Each number is 500 + 25 x the weight over its row's rms, rounded and kept within 0 to 999. Layers, rows and columns count from 0. Numbers have three digits each. The size before them is the row's rms in percent of the matrix's.

# layer 5 MLP up, 576x96, rms 0.215, rows 455-575, columns 0-95
115:535492502468511483508455496493494481491493523506505473458483500515492464465491474507486426503511557516502527497540522516497529493503509508533490470489512499509515514474488513498504500529520526481505448489489536520503469528501500501524449470544492483486491450480500441448489514532455532537
107:515469530500453474452506526501507503495509524468496499508548502504485449522493514525471454540530477524516493511497504491501481518465518514474549501518530502503456517509439490494469509525525489490490528465493515512514507543520475487497512528540496458473510455459456473521525490504487477541
093:509521488489513504483483532490500524452483502500530539512494509528508485480484532479504512508474481554502469489484497508481471524446463491508526494485466522496509504515528517496505462536518521492526545498475453457501456502541525468452515494517488546559483488508516476525469471474478533458
089:531524534502486512512485535488458496494485480469526460473527477537513532494490481525536515496482507534473471467525470530530511481525482487505518544491517484528492491487495453438471532482506521514501448469515471487517474504490464540501520554484524475504488510536538487464494468525508499513
116:490536506484454506502499505533505514460496475477452509523475475483443503483488448541485520542509501491500528510547481490478493546481499501530559510461482491485505545487480495487463483539533496482521533476472507455537511493510510505492510506519528521536479499509487492566478513506475487512
096:497503531498500442477524511535479511497541444480502458531493553480491524471513520433504491473478545528491504473480526506526541506496511499494494526512513518519455494492482504499482491483472463524501519490500486494453512509531482522490547434500492490509486436519498495513485510534486516486
098:525545499473457516511482513470487507511497505463451497514465528515510529471480494502513519540521473500487547499505459543490507475483503474538502511545468481525572483501535487499509532546487485503473518483486532505484461514470464503467512513481482452467515503440511497502504484510503508519
101:476563511475507475546500527486470532518541483524508489505494497515516496528475501481523529503488492468519501499487485541511581489496502484496511483539483524512532520500515512513508487466521467562478482512495477486513508495485450456472495444492464494497536519518522511487537476503499480555
099:516475492513480516535539494514495523494536505509480462510488466475538492483548486513510521461493477476501489523485523516512502506454472560533466451499481486521474522478494456451523477544515476517499506493477528512492513486532506522482534485483544491505560535512501468512505477482454469511
093:487499475440500528520529536493450467507474491460558501502498487494461440457496497526513518484492476538508491473487496540468490488465515488550491529532514485514483502505492496478487550502547500516495495488473499495524518478526495487486458491531478501510497469492527563458513502513483504474
111:464508535505516480469515525518483487506449533464480518534509520511550500522497507486494510505481457500534455541500517573508498501523472490475532517514491494459517483520504485525495493517483470446462515465506494501488462520489514459532510510505516484496492502482499435521505526499483504435
115:491524564532490488545494521501467536498462517479451490512488507494511489507483461572540521517519498493465490521506490525472480475485497538490491502493556486456504509453485523511508477488509497491495505511475509484550463471466499504453536547520505507513486500501502517552490494540508512494
089:483498524551519553511512504490488508522546496513525481562461452542503543477545490524462496512499516463499521515484483501477486537496520510518519496519522509531487519511480488481541496527572528502508463496504506467491511507526483483493497504487511462513445541532487455495492514493488498478
100:504501506492534466455500506512531465477518514518504484505538540551502482473489491529483485510493471445552489541492496502515509520521512513505513514506530563528483497524474488485467474547525517527526504523464469554524467531546476522499525482495494471487495476490496500543529491464478498497
099:497465533518517529524526526490533527542506483493537473513457485524475492529517529474535528495473532500508502506490555528523519529505486523514478493537452464504475504429491495477498513511442509517517506511467531515495499508504468509480501501484467498492507509535495496523501519478484425532
095:504502487489505503463512497472497489445502515497535509538485541509511498507484504464427516516460474495497508489523482533511502528506486479488473504511558519497540492519545472487487504503468484500532473511445486471498443520510473517488530524477529488530476512470476469566483505515462507495
098:513479539473541474502446516477491502493509507510529502477525499529497527510483439500458461457528517540488488551464499559481499514486499470522485508517545476485518466470505486484529504450510533470485478488469498462517520505470484510503491479505501531507455522496495481531500453520514497496
095:514529518510502509473505463504503470490496440495452473522475459547521487507529513503514505504481536471437550464541536530478459515528481486462498473488488512524482523539530502517510507526483496511555481519467521491500510473511487466490504542501503526477500509525494497513496516503498543456
104:554490450460488498473477502509484512498536543489479494496504487549514533505476503518482469531489480530506543514511519477502450484484488514472543540521469514484475479457486507476522461517483493485471460459476499541548492530521492533517498519474481511511516501544496474495533507479511530532
097:495507444524444508488484486512502493488521500469451507481529488475491476473536511483506495534511477486506526494515505499502466508500470472473491509467501485462495471556510515510542546457484465469526528488454484485482502474453557496509473520495489549489496515486492504535493457543513476483
106:492526522528493491491553505472513523473503492494497495459447505520498498470446528522477499486533501538507490478483570521533484532519500517515519490472501495482474521500480504498480471545524514458456495450497466476494458476516503485488483501549486474481484494505507505496435521522532465505
103:543529530501467512487519529539530511522479532515529494515508500540516488498448465502515481489477477500519528527499483545515499511509537507540532414476484496475493498532501504522524505529504510527482541503481479546472475501500473518473502520485534510517473510481488454523511492465535481460
085:567519516583534493512543512546539502492475447511479481504478509512503530504508495494536475508503470471485460501520522479478504503522526464501466531542490494480501483503523472510486530486491500480521520493477485468522536524517485451520525508494480464517516504512500509535496495556472493481
112:515501530458446495541473550556513526510515511506486519498550527520504496500503493484518493509460486512484502522506474517448482507505511527488552499527508486545491511509522477458487521485517496537500492526551506475516500526466496469483468483510449522482478523475523479507505506515530461445
103:489488507510488511502444486519507471490540495491556488532470513529472467494512528472474479515527510508489534490520517474493482481531515483513520498496478536483517531521503552455573546489480508497470490466498505541516487512447512495459485498507465516460511540509473487482503488535519536494
105:482480496471534520468507534503522497482492483500472476547454513416487523499489522523506489469521527508551452484489505533455479518449489473499507481486486509497487495498501510542502523510490477468520536491519494448482456519499494508489467517480508491499488512528504518455501497498570518495
110:551501524511470497520507503536479471498489524484516504495502517513469521432479473527495517488527525532527485476501516519488498541492498506536484511542532523468538483480506488544460482472482463505507516496473509550506451524463514473520500513527510472486542505503515482496529479519453564507
100:546531470481498532468533525514511514554519518533502505449499522469524467457533512464523510531499490501497506501466484529465491495541467500463485452523498505513493500498535487457538528459498489510492538489479487514492539508526485511468507505486502496542499509563476518536487504504539491499
105:452541496481482483516462509490509530489471513516478483489484484467496573483518496559475474486473474475526488464517533545494492505490530514521549504503493514519503534491529503500525479513516480467510515492526476497518510496494481488491591484524491526538460480522505508520482468495468506475
086:509503517499503509507489507460473469514537498483482474516467483527484513530525486512470541484497493475503495537480497523524484518490508479461477507526536467471503471478529464507500489561506452498420515499499487486502520493540490449510551489492543498517477491545513496485554536485517515515
096:520505469494470511503528495525525490470507475504493508531464509514511494520550480534527491492539523501534488528489519544500515520491494465489535444526520488510492554546485464512468497479458482502508488475526490492513474487474471554478473552514456502482495485516501499539463482499542499547
123:538495545513466502491461511480493479494476492462502446517495483528521512479531499489513537496498472532503529577452512502512522468484488526552522480497515545477525528484471489480481491517485481537504473470501478482478525520461511509493497512516491509496513542478503475523496505501573478532
104:510500517489500482504491555490533506456563513471498469496518507485531530514480480536489495515511459488492506531497516532522530518499493519507454496518473543448478500504483501573526474514480497497510518500482486545552491468523469488505486510484487519490539498517497496548447530483524468495
102:528521480483492523473494518526491483485553492504460501493489502514466490511485502536488441501498520516512489530550547511488510533518516490508529522516515469537513503489506483575485462497511475526515477506520464547523513489518499493478492537497493524438458491543526503494461519461520470499
110:498503502509491481543507473531524507479513546460495477500493489519427472483498477489469498495503530503453484464513500505518440487521451475549525541512511518474478506527500514481489468494519534445475501500506538519503488482484506541533463476480496517528491486522465517541469477501469499494
112:487534519528479514507475457514465479518533459482500478536454509494457502440525474507502511497521482514486506483522539493449546494477515517560471490515493493541552478467468497471481510506489497469473540513514513467509508461490522519490523513500542501481499507500533493537528527493488509477
091:517531501502456509483435466481499504474525491512499506471515513544532506457499500541478511474526494532466485502512527505460484468476474499492494527554458480463473531530460510465463557501521503524495517501491535468509492507478503480507544496463490537532475459496508488494516486484510486508
093:508543504510480464498470493487525512472573487454506485530511512488542473487501445525505469529477493547528480477512493512498501494493513509489515530520473492527488456476521515501509473517530445495490468533505526503520537516511463513535475511530548499507504514512550490479465518484506450521
103:482486525511438482522501531509550476522491502509513483493480491501512513452460468467491580503509456539541490542506509499509478510530505482497520529509491501489529498475511480450492513556514481480488500530486502486517470458462481513529515520503485496510496515501515454503474514524524444514
077:500484520480480500486492522517482467488525535481515525501509475503486463474491502508537503517517466520506449496463499471505503474489502485573542513512514452521478468469473510503520487517491462528513517533491545490544512539472513509475481484516534478516556461532494453548527517498497518520
097:477523530498523439487503477540472479513501487476476487450503522512563496528487527497497494520518485500477521522518521503484463502506469493539495469535538522505555488507538491485495532514511513469525479492478448533501494498476510496476515520464510496523477514472555504522461538486443498498
097:502507503551483476458541522479521508474488501504487498535506500476527509492512497491492520535468491525527523533535518509502472460505492496561501494505540504509529518505489494515533507503479525518528493474516456545522492470513477450507508549521446529535453504527449532487518476490518515459
091:502541509523474497453497481527490482492547492491482493521564491524480465467510478505523446496437490493517482473506473520531553499538484499482516509522460495487509485512493512458494472466459494528464472495510549488533470502510479524482497472498518531474475502493502541511506526495490453498
086:505518518482498522453470518529446483474504526455458456538508481528495535507478506511487539483504492484525470498492495522520540484505527530479507464501515492478498468481501502543489468515451519497523486436501480461512501519470504524525500518506536498450493500522518499495464563493535477511
100:466491491519495508491477489486480477506520494477483453503540484530551496526559502530496481493521481501526540491473491520505501437526501507532495527528467481509521480531532541525517537525495504511490487454494466519554513482458488495534541510476532546497469518495495533488522486534526503491
098:475497470479529522495474510499519513519477521549495524518504487477477444501515510429480490483482419513513504526444486519466509536480475448516514492518504523486457492446529510495538474458513502501524514464521515499518525478508496496490488508501511470489490518524474491530481520516469509481
089:500495558477503540477508498477481450478459474464515522474491492511512505471514465493480508499480509514521514490481524532515460516498473528537552481474508505541512525497507487461500494475505508511482498468522522446490533494502468465454528541454531498494472478559474484507485471506504534482
096:531498530462491501507490475497473544441535514499489520559449486466508540495503493500510474491482507495510504505478510496490492518472474525512498469493491456527481490540508441508532517503496500495461490519511544472497511539486512521461492459509489522518506505518447530515494544558511492540
090:512501528509484505470493562531512461497496541463509504511484566523467477530459505446481462530518510544466496507508521475504524512519468542495449499496507518550464502475478501483535504503468525478492462493471518488475518534486487524480495496503513475537478491488515521484512478522535482497
105:492527483493489488532494474523510550492521488472468455544504508474529479457493549463499476536520477456484515497471533495470515520504490493506481468504454517497465507484508511472535520455518484502509477497510477499532468508474512462490501527483521453507525519470521481513433508515483479551
113:543506502524520508514514536542462474527497518479501467510491478486494475492469567496493495515497462496481508545489540504535482498543500528493552513491524491502486529490477504469511498469528511555505445495524471474482522465492468515450479481550519531472496473516492498507527514535523484515
095:452553506487487498512519536518509506512511497455499500540452545507476477471538465493503494529516503511505495541488499473499525468463476507485443529501489487497558475458467536443479466491465505495470510489503486471573507510502526507491471502488482501514492532501523501511519493484490483499
094:506503476538518466464470478454524518540487516543516479495515509524490522502512534501484501503513521499533507503535511545520507545477521489475467502453505512539471501502527509460484508563450499548457532484508504534494499502490486504491476430485494485487522518505463452489508487514506506477
095:484487542535530500518511529505498481530480509505463475537497553490509483528484456538509502498526515491481519507479516472453475472504477509505494521506505540543506504501452516522532447490555516466539473493504532469479478500509478539471469479517520454503499467483501469518460484494470529506
107:486515522524489483527489524483543472512517525477453515504539526492531503485506496486454480512496489465484526474472473461530481462530482485474502504527460514500488512523514479514495503508529527467452461473494516458512509528534512544495460471462532488494510482483485511492507523505455433464
097:488522542456509518496468500496515521517520520559502543498501508488508519537477518474537484480441496510533507528489474511500474548519472510473516470502518507511488487498528485513503515498526514523488479442507538458475457488482464506489488475482490511508446501509506441522541513472495450506
107:519467491461473485483465514565537502500487533497467484505480494458504516497492462485495443515536502527546502493486518510515503524509509482469489534503524481477505521517500516432501535480479498477479482492496495537514473497472501526470468544484520472522532511523514464501468504520556525538
089:508475520500492501496515515460527506487476518521536474504455491493503505470469508477453522459461470491484540494535518485523524543506542497490465522488510499485505522486565551514487501535494512461457495478505520459500494498514532512475516465488533479504557474479496483487461459531480498519
109:517427511518493486472493499512516452507504468467540561501534476551479517509483497474523528473523496495479497525505487563481499482494511479500531510514525548500508520476492526506505512485470496486527513526493543510504496506465474500534478489485478506447490503524488495522500534489485464430
109:540493519515492512500466479467482528467534476474538492448503514494476564484493509484491470513561502541474499496463534524517485479498494449517521518498469506530491465458530504520476483482495499490472484473501501490474518487487474493514582466479514517467489472500478484529477505521509494488
096:538478545521554494484465485501507511485489501519499499528445505475507479494484498524517519466518499519479498524483503476471491484498472534509482495519521549516482462480535496545515503472526523500478453515489471504462463468493525472503518511519471518534508470479488447512545531438495539519
094:496504484499495517506528506501454496492505475423477520505507499486478522480486492490498476491504521449533557506501511504462483525480497529502506551478477506533462501527524548529495478477566488547498490512501480468509524480491527493535482530509487531485466522527448490465508493493461472490
091:468522479458473473481550482488525438546486497516463448480501501502505534519526477528499501508507514479507480552521488515490450470503499491539498482529490513431536467467505468480510544482485469496498490489533469529485519510530469491465533502498512477500475496501502473512514539509500504507
109:489485527479488514487507519518498537506533454522493497526547485516471510513483510471492497559508556444505506469507470493479527496499506528462497496558501512470465503543490489488473560464481477497471513489479489521505497491481453481473495480520528527508529469488514474471517470456515474526
089:489523536548466480508490474479514464523497503500491476539510511443489474504506501520430484512518529480481503518505518553509491472537497514512501519485467530489498493498497447462537474472493471492506485502468538461524526523520480484489516513515449516453524457472517518510489494460503486471
105:512535464514546536473548489539530518506522494497496543516487513519479497491502476445464496523517472500476509533503494511477464498519521469515454479542495515516503500471515483490532481515495551501477511491486482505524496485492439558488489505504527477493468539525488479545505488489470545537
103:492499487495471494488487482491502498531537459501534490530490489490506497509502435508504455465509453520472529532534480533530519523546555486545478542482500504511536497504512496529541482493496492480534487478494497510587497517521519480483511510522513489493505483472489492526514456515500513451
091:567502472518514481534463532530487490520459476479486511544510487496507505543473520492531512479530543509484499544469537467497484543474526497516505509530504498485487497470448493521500513511506522474510495478538481500499547490487477533468508441537455498497506479490532491484511490483550507511
098:558515527460518499503492500524498443478523509501483501459473456483511510530524507497475482481485530449540476551457539508502521497524484458537488483516463494519470494463502478508547485497506489514502494481522528476475527551508510519548481509460514492538519481501491522521512489513501463499
084:536481488510522493482523424518526519502487451489528477523512493529467516476503478484496505498550483471492478510513532515512485504479475501485528508500548496489491454460484542532490527471477513509534508485487487511486462480531495487547494539523488541549492499461545479507548492478525483507
091:486480490509524480501507488516445499499495500502500484458506483477494483509486475445488513529511448532505528511535523498484494524428514492518490497534500506486494485441565483487481528535503536526488468496495459472520498476475505493507494457483558477507503523439486492484506544510512483517
094:503537527507501447495518512527499500520487494501493520548543492467512537491465483496447492499513487532525545602555523505532490505483501489493489482489519486485514507488518508502472473497493479480442486520538487518521491498509475542507470516480469517526499461517504493498464491473486479482
110:501461509505469511505493509516543524497507468488502479506545471469499475506521506524527486493472521534477494520499475481499474516527421483522494507497502549480518498500509555504518477511519521498500471464519490516534456434545489536496466509496479543479478523471523489494539537473519484475
083:525502512497500516505512501455493522482567487516536476464528485562518484512520498484509496515514505498532498464532481531475474528458484524530481498468509544490500459503531513485474499553457487511473519538507535498516496477514496514516470518488484576462485527498523511506520479530532499493
098:481522508489494516516481530540504542484520523497481448482475507460492505513486512447480486553505532540546520468498477491467504552530510495514490503489504505546442518526532433470485515483495503503479494455553525536496505501492491527500491481490478509514506544501470498513485491478482481521
096:495520526545469471487489509485480498476506502480500531504540496494514471496512452542481482447485523468513489529505498468540503509457541530454519512500472527468497462443516499511507474508490515496467513520515520469523529515491489513501475479502524517555498495525478456551494498483454465524
100:501493487493499466514489543473488480452499493473494499521520546481545507488491487505515536536514511529527508483506524480558486551505462505545467456533477480508523477536491451531508523446497493470489507486484498479491500505468479516506503480506498554495515528513539493478464440498491476499
094:527478545503509466518474517468517510498509539486467521507477528522525517527512483497490484532499485472468507422514501494516440535541533449494518557534514462530522500517523528495501533519508500470458501501474462487484525502534493480519530476517503489475487505464511481513479514503488507469
103:521514509474549532480496467508497512472502503479517534516516457480509540458496493486490509463534479487510507535485547505539488498515462490439525513540506499505501541508566535503523537437503515559485490503504504495477485476471489530505515510490475526484546498522472495527517510488485500512
093:521530507478470456483535523499514529539475497440463519524506482511499510450470508481480493501479530498473559516497542485505510545536494458446475488505535485485485484468524521478498488454461524504472481496515503515460523506495512489472490479521494518528530483479535488498542490512501515536
092:515512483528462440493502504508497452489495537485494521494557493495551519491492545544494538507506509521509525493511538496505467498521545490504522501483484499479495544507558463516479508519529479499505520480454508508541455518483485527460516467487500513503464486466507539501505530486454473506
113:535514480507486475523512543529450493491502527482518517478515502494498506472493438493483500481480485484517502538512501502495469490537496492499521535519476497476525497508557449513556458506509504454492561522532484514498494485503440504505519481499457512504494524526483512517502493521488558448
094:522469531506496495488517506508485524488511551484495484476524446496460521485469511512491485524522535489487546473499501508476472484508500422545464512486485533496501483529491460490513496502519521511472504481535502509537526510502544491521492531473510559456568527497506496487535505507505508463
094:510526479474498519490481487490494505469473502523471519521517504501478494532499504479482442559486543509478477536502492504501499495477478513541484489507507502476469506494447495539447521493489504483446539476526453489540475494479492531468538490504539497513471523513509483555509546507489456528
117:509513470458500584509469495495520507481501513551490471530475485525501524513525484482467481466566478513522472541488473530491513492472449482491518530522480508498517507515537470500520512447476535524491500496491541525506491517501481504482472535526517542501494531486498465524488503467509508520
096:518510499528524430451483494477526456498537452515542493494494501550557529520516531485518504530481511543510488474513513505522515458453489527480499514525522488509456495473500528476484519534489504469453474470488511518469484479513530528490499499516513488515488530491499508507485467504533534517
091:488495498483511471503481516517543534523501514494543496454534514518521484478497505501516486480494484547503478453487496517485496456439469457535464520503551500500516537527475494450504481485483518507467506468508545458513483515504512493504492499502491505523478492465547483471477499466536458456
106:478509461519463513492442501492508478523507485506548499501464491529524508523527525474495481504521482494478493495478448505511506496483490540529533556477463522527536512512506508482491507477506472506534498447527508487537453528454523528458506480503470547478458530477468467505516505503513514498
104:523502545533494517522528444479477506538525555459479494535517484504528482527454476497520466496511452504499469531486501541492482451467499496483516511525531533537506512483489486524477463513476496518523493463540491484514496532497469478480500532530516491506528472524536518542527493524507511513
122:512502507531505511512471568506480477504478471481504472494501477495500530486533464502561528456487506500483500471505502472503491502444508531528511530524510472476499480469546496494503520470463508457521488515520481475537511514548575502493487530520531471519463546515497512515498511478518507513
104:440497505516466521486539479526507495509488454464512473524514458504491539466483514493482477524452518481484461547531471503481467497519488534494509501535498496496484517531507471487512552509511490492487530475519479490520484499472463491512489448513516488493480516513483444482462571515501501516
108:486508473544480478548501533516524502497463497524496460516455517522484517518510449534503493478486470495508544512531468525503520554499517517537497506503544535513496474474505538489495508504486507463486501531488498490527500546503518533494485482508506532516445452446508496553513495464500478511
076:483535528491522475485522483519487506523490533491449460530517466502487482516493473493504461526503464459518510499489496515490485435527452493474527532496464490552498482502536532487469506484522512483536486499478501520491482475507517482475501528476444491518515513483498471536492461457483446524
101:489498452481537506487496539557481507497522518487493468499517558494537460465480473480515503502428518495508474525460502560473521473472490515498459507511506482494479464533546479494517523492508519516519494486491495515554460508504498501530514529514495523474489527508506506471508506518448524497
089:537524500487508507558496534514519491542524519480552441492475527476495526503495506470520513504467483512538566464481507506532472493490506476494470511494513494488508500516494505533489465475486524487504423544507491487504496526475489460480494544501510495499472481469477549472509520491478467497
089:512487504478448476534491552444488514498476526455470504504458513491464535529477500489543545493486490492496510523520501502526514527497489490501518475526509454479496486456503514496502478530499479493498542520564467490499489455483510511490523530509515482544557529513514507545481523493514509471
102:497502542438496476491487534529524515530496451488486512517494450492486503490506528513481515543484493459511524477497509487497550511491537480520521457521472504501482505520501466493507480556511506475494501433520518532495494475478491531491500479494503517545480523448514446470481503542482509523
088:508494534565510500511490515504488488493468495510483485474554526522485490492516538470487474511511482442493512488512475532490517446481480470489501489490496537518495509536499507494516505494517467524495541499473453483511468487499565493541522429536470499508508519481456505490516499482506549527
115:518508495500486446493479522468494467531495551491467494496538539447497469469525501475523500493505540481512482459506458539515497526474514506437476481518524516507521507497522515544518450491509502455470527538482536490493487513491468501479522506522510482476483529517469497483495544465491487528
103:534484568521526513498501488523543461498521504516442522518512466515512498478507467521515513493562517500464508503496506526477494489523484477523526502502519515455486531487496511511487560526486505468511478516490496521492526458516454504464464471513496468482510457519534476520532537528469488494
090:485507523502453489523538432496499461476526521512518448482483477468485502461493493496477496499490474508540469510486505531510515477496501479458488496534454537504452506460493516475506507480494504539473535529441493525500509498479478525464502504505457507479541523528527521492495468460493488520
123:541532476506497512490483518474519465486517505507494492486459510478532459457518487523480502475507507509556503472549499486509481471504492442457472526520544522466503545490484518457479478513507492478497525455518517495519538505480531485502482476514519515486484550489494471515488551472498543528
100:489506547532453504520494512493519501481523482499543512517505499478463526527483481521493506528507510490478504471522506505473499538469544485478469506549553511507468491504518507501462496500546528481529497499510576487534497510512462499550467490549537495518509509497481487513481503553467506463
088:516497503455511514459510485455492497514484484529539479493474532498496512484438474479530520487525499534482516520506489499533480518488452475519481523524536493477497514463471496528543502481499430505505487505519516501499482530519512508462509523482520498546510478500478464499537578518487477468
092:484522500450506508540512510505456524482466521540497499487541428554520491480491495480486461513451454490493516514503515518493497497480483533496510526502519561473512520495530477502542539540505464510483525522515466501471494485488507514509512481516495495491506469555504500495472459479527501467
113:512501442518507469500482486504530482503528477506522511485498507521480491503522528488527500511513472518511496460485457489473421527451519532477459532502544491506479495529509526486537542490507531519530504502455479500537455538508473510483475515511459496500463506496487477527457478503477479527
103:530492491491461544484523477532524479517467492474503493486485473458501481492507483503520494538499507527502476502510490478487459526566475533487459489496451505522484546523539438510520544480506529513526537486523531522530501506471459531489494488498529516507494529486487446506472523484496484477
079:489489520505548538527537553510525487519485520486445500547530524497471476524525472474479482484511520514510520496500500519489462494480501538486466538507519517530459503497510524487543516515493484500463503480525497505506532498508507500510487500473455467499448484466530463509429457520510477507
091:491544523445452463508486532522491516520474470515511475561511515483512532487479506541473522495494474501505507511490476533542517497532542504493488483513450491520519526470499493491519483488558507481473492449498455506511533465502493523485485496537517532530513457492485523517516496473463528483
103:529498457538467489513505488503496467483520533532494474532542461467490530516510461455501504449517499493471488524520538510518545518518488453477491509490461518467524497516527461560495510527507486495544491484481533538501526505467484512511454473523521516489505499514515493538490513523465482499
101:458491510519509531517473504532562501476462526485509482559498489487482552481501494524466471491460513462504492459483484515475504518459480472500480512468524541479461460483496507481481513481504484478488524505525515486535493533472505489528501557527523523491547533504474452494508499512518513490
106:530494485541456487509471501496513465520483514535500535498527514525456504498486472478513533547474453458469525508516484474508521476480499528494470495505506478571471508459495481475516500501510536474525512469533497502522530501487449508539514538538453511504494517478498499559510506494493503484
089:510529454469509483521468499534473513518517484494468510481455504496466530461485477496464493489497498500478500539479470506454481499478494502512472487556524485542514465449504478466531520507497522498487514486484485481508548537514483529460506467503505496515516537515515517548522450511471500554
096:519470531475500504459508538490518503522533469503454463504518530530521513475526485496505542498482516494513466496500524539529532527528496487494490512498540456480517499462465531516495523498469523501500545520464471546491503495485456485467456531455503469462487503531499467507510495541539493506
097:490532478488473522465506502465538515441522447509465514492462483505506498540494506505498512499508518487503535507490502506467475435507498530467487546501526500545482495502555496481560508565517498492516482486505482509535532509528499507508510462518470490497508486495551480542483482478516488496
093:532511515499474506512533547524513508520509482500523472538519499485464497513505518505494512464507548483520512504471534475508485508537465496524533479522529495553494511521503505489480491505505545465500511524493504478472479509526429502495465533472544484497487492471484469515469499411500468478
103:525496497461511526486538512495485504451480527468465472498557475446550522463486533513478493495511480505538519514515524483493490507491503533505468540510452496479553526497504487517492499478540486524514539495506512498535454520493555476475548490482497503535500507516456518512476495511493519504
096:494458501483494529532488473473464505497501488499477475529546495523509467533526513483519500439542510514487507482496478509531515475526503499501497520480548508478546493485503513479467474534504513479490486532504471488523479481520519530426515515510480498459439485515485517507522477492508485572
091:513525521488476482536463515480498514522514472506500494470509489466498525518494511451526565531512578508516486507505494488474489506514507508487462489522500489471449505515494492458515534542528502473507496475545526537520518547517528514486477488492513502542519480518477443474474475468497490475
103:522498533510508492490474497511521459519509498461487476490481468485531564468461500491466509499526478507477539486511506491457503517477497464544449522490466532499510501482461482519476474500444510488500529493490549519516475457474490517515549459502460502518499483451501491533505461501497503484
099:529458552521529526495520509489470469497539476512535498493480450509521497523519510479502486479533475498545471476477533503507520481519473461476489483534486486489525527513503534462535449525517505489466456511507549523525478491497469508449493535499493510496472504515509463495479521485482554501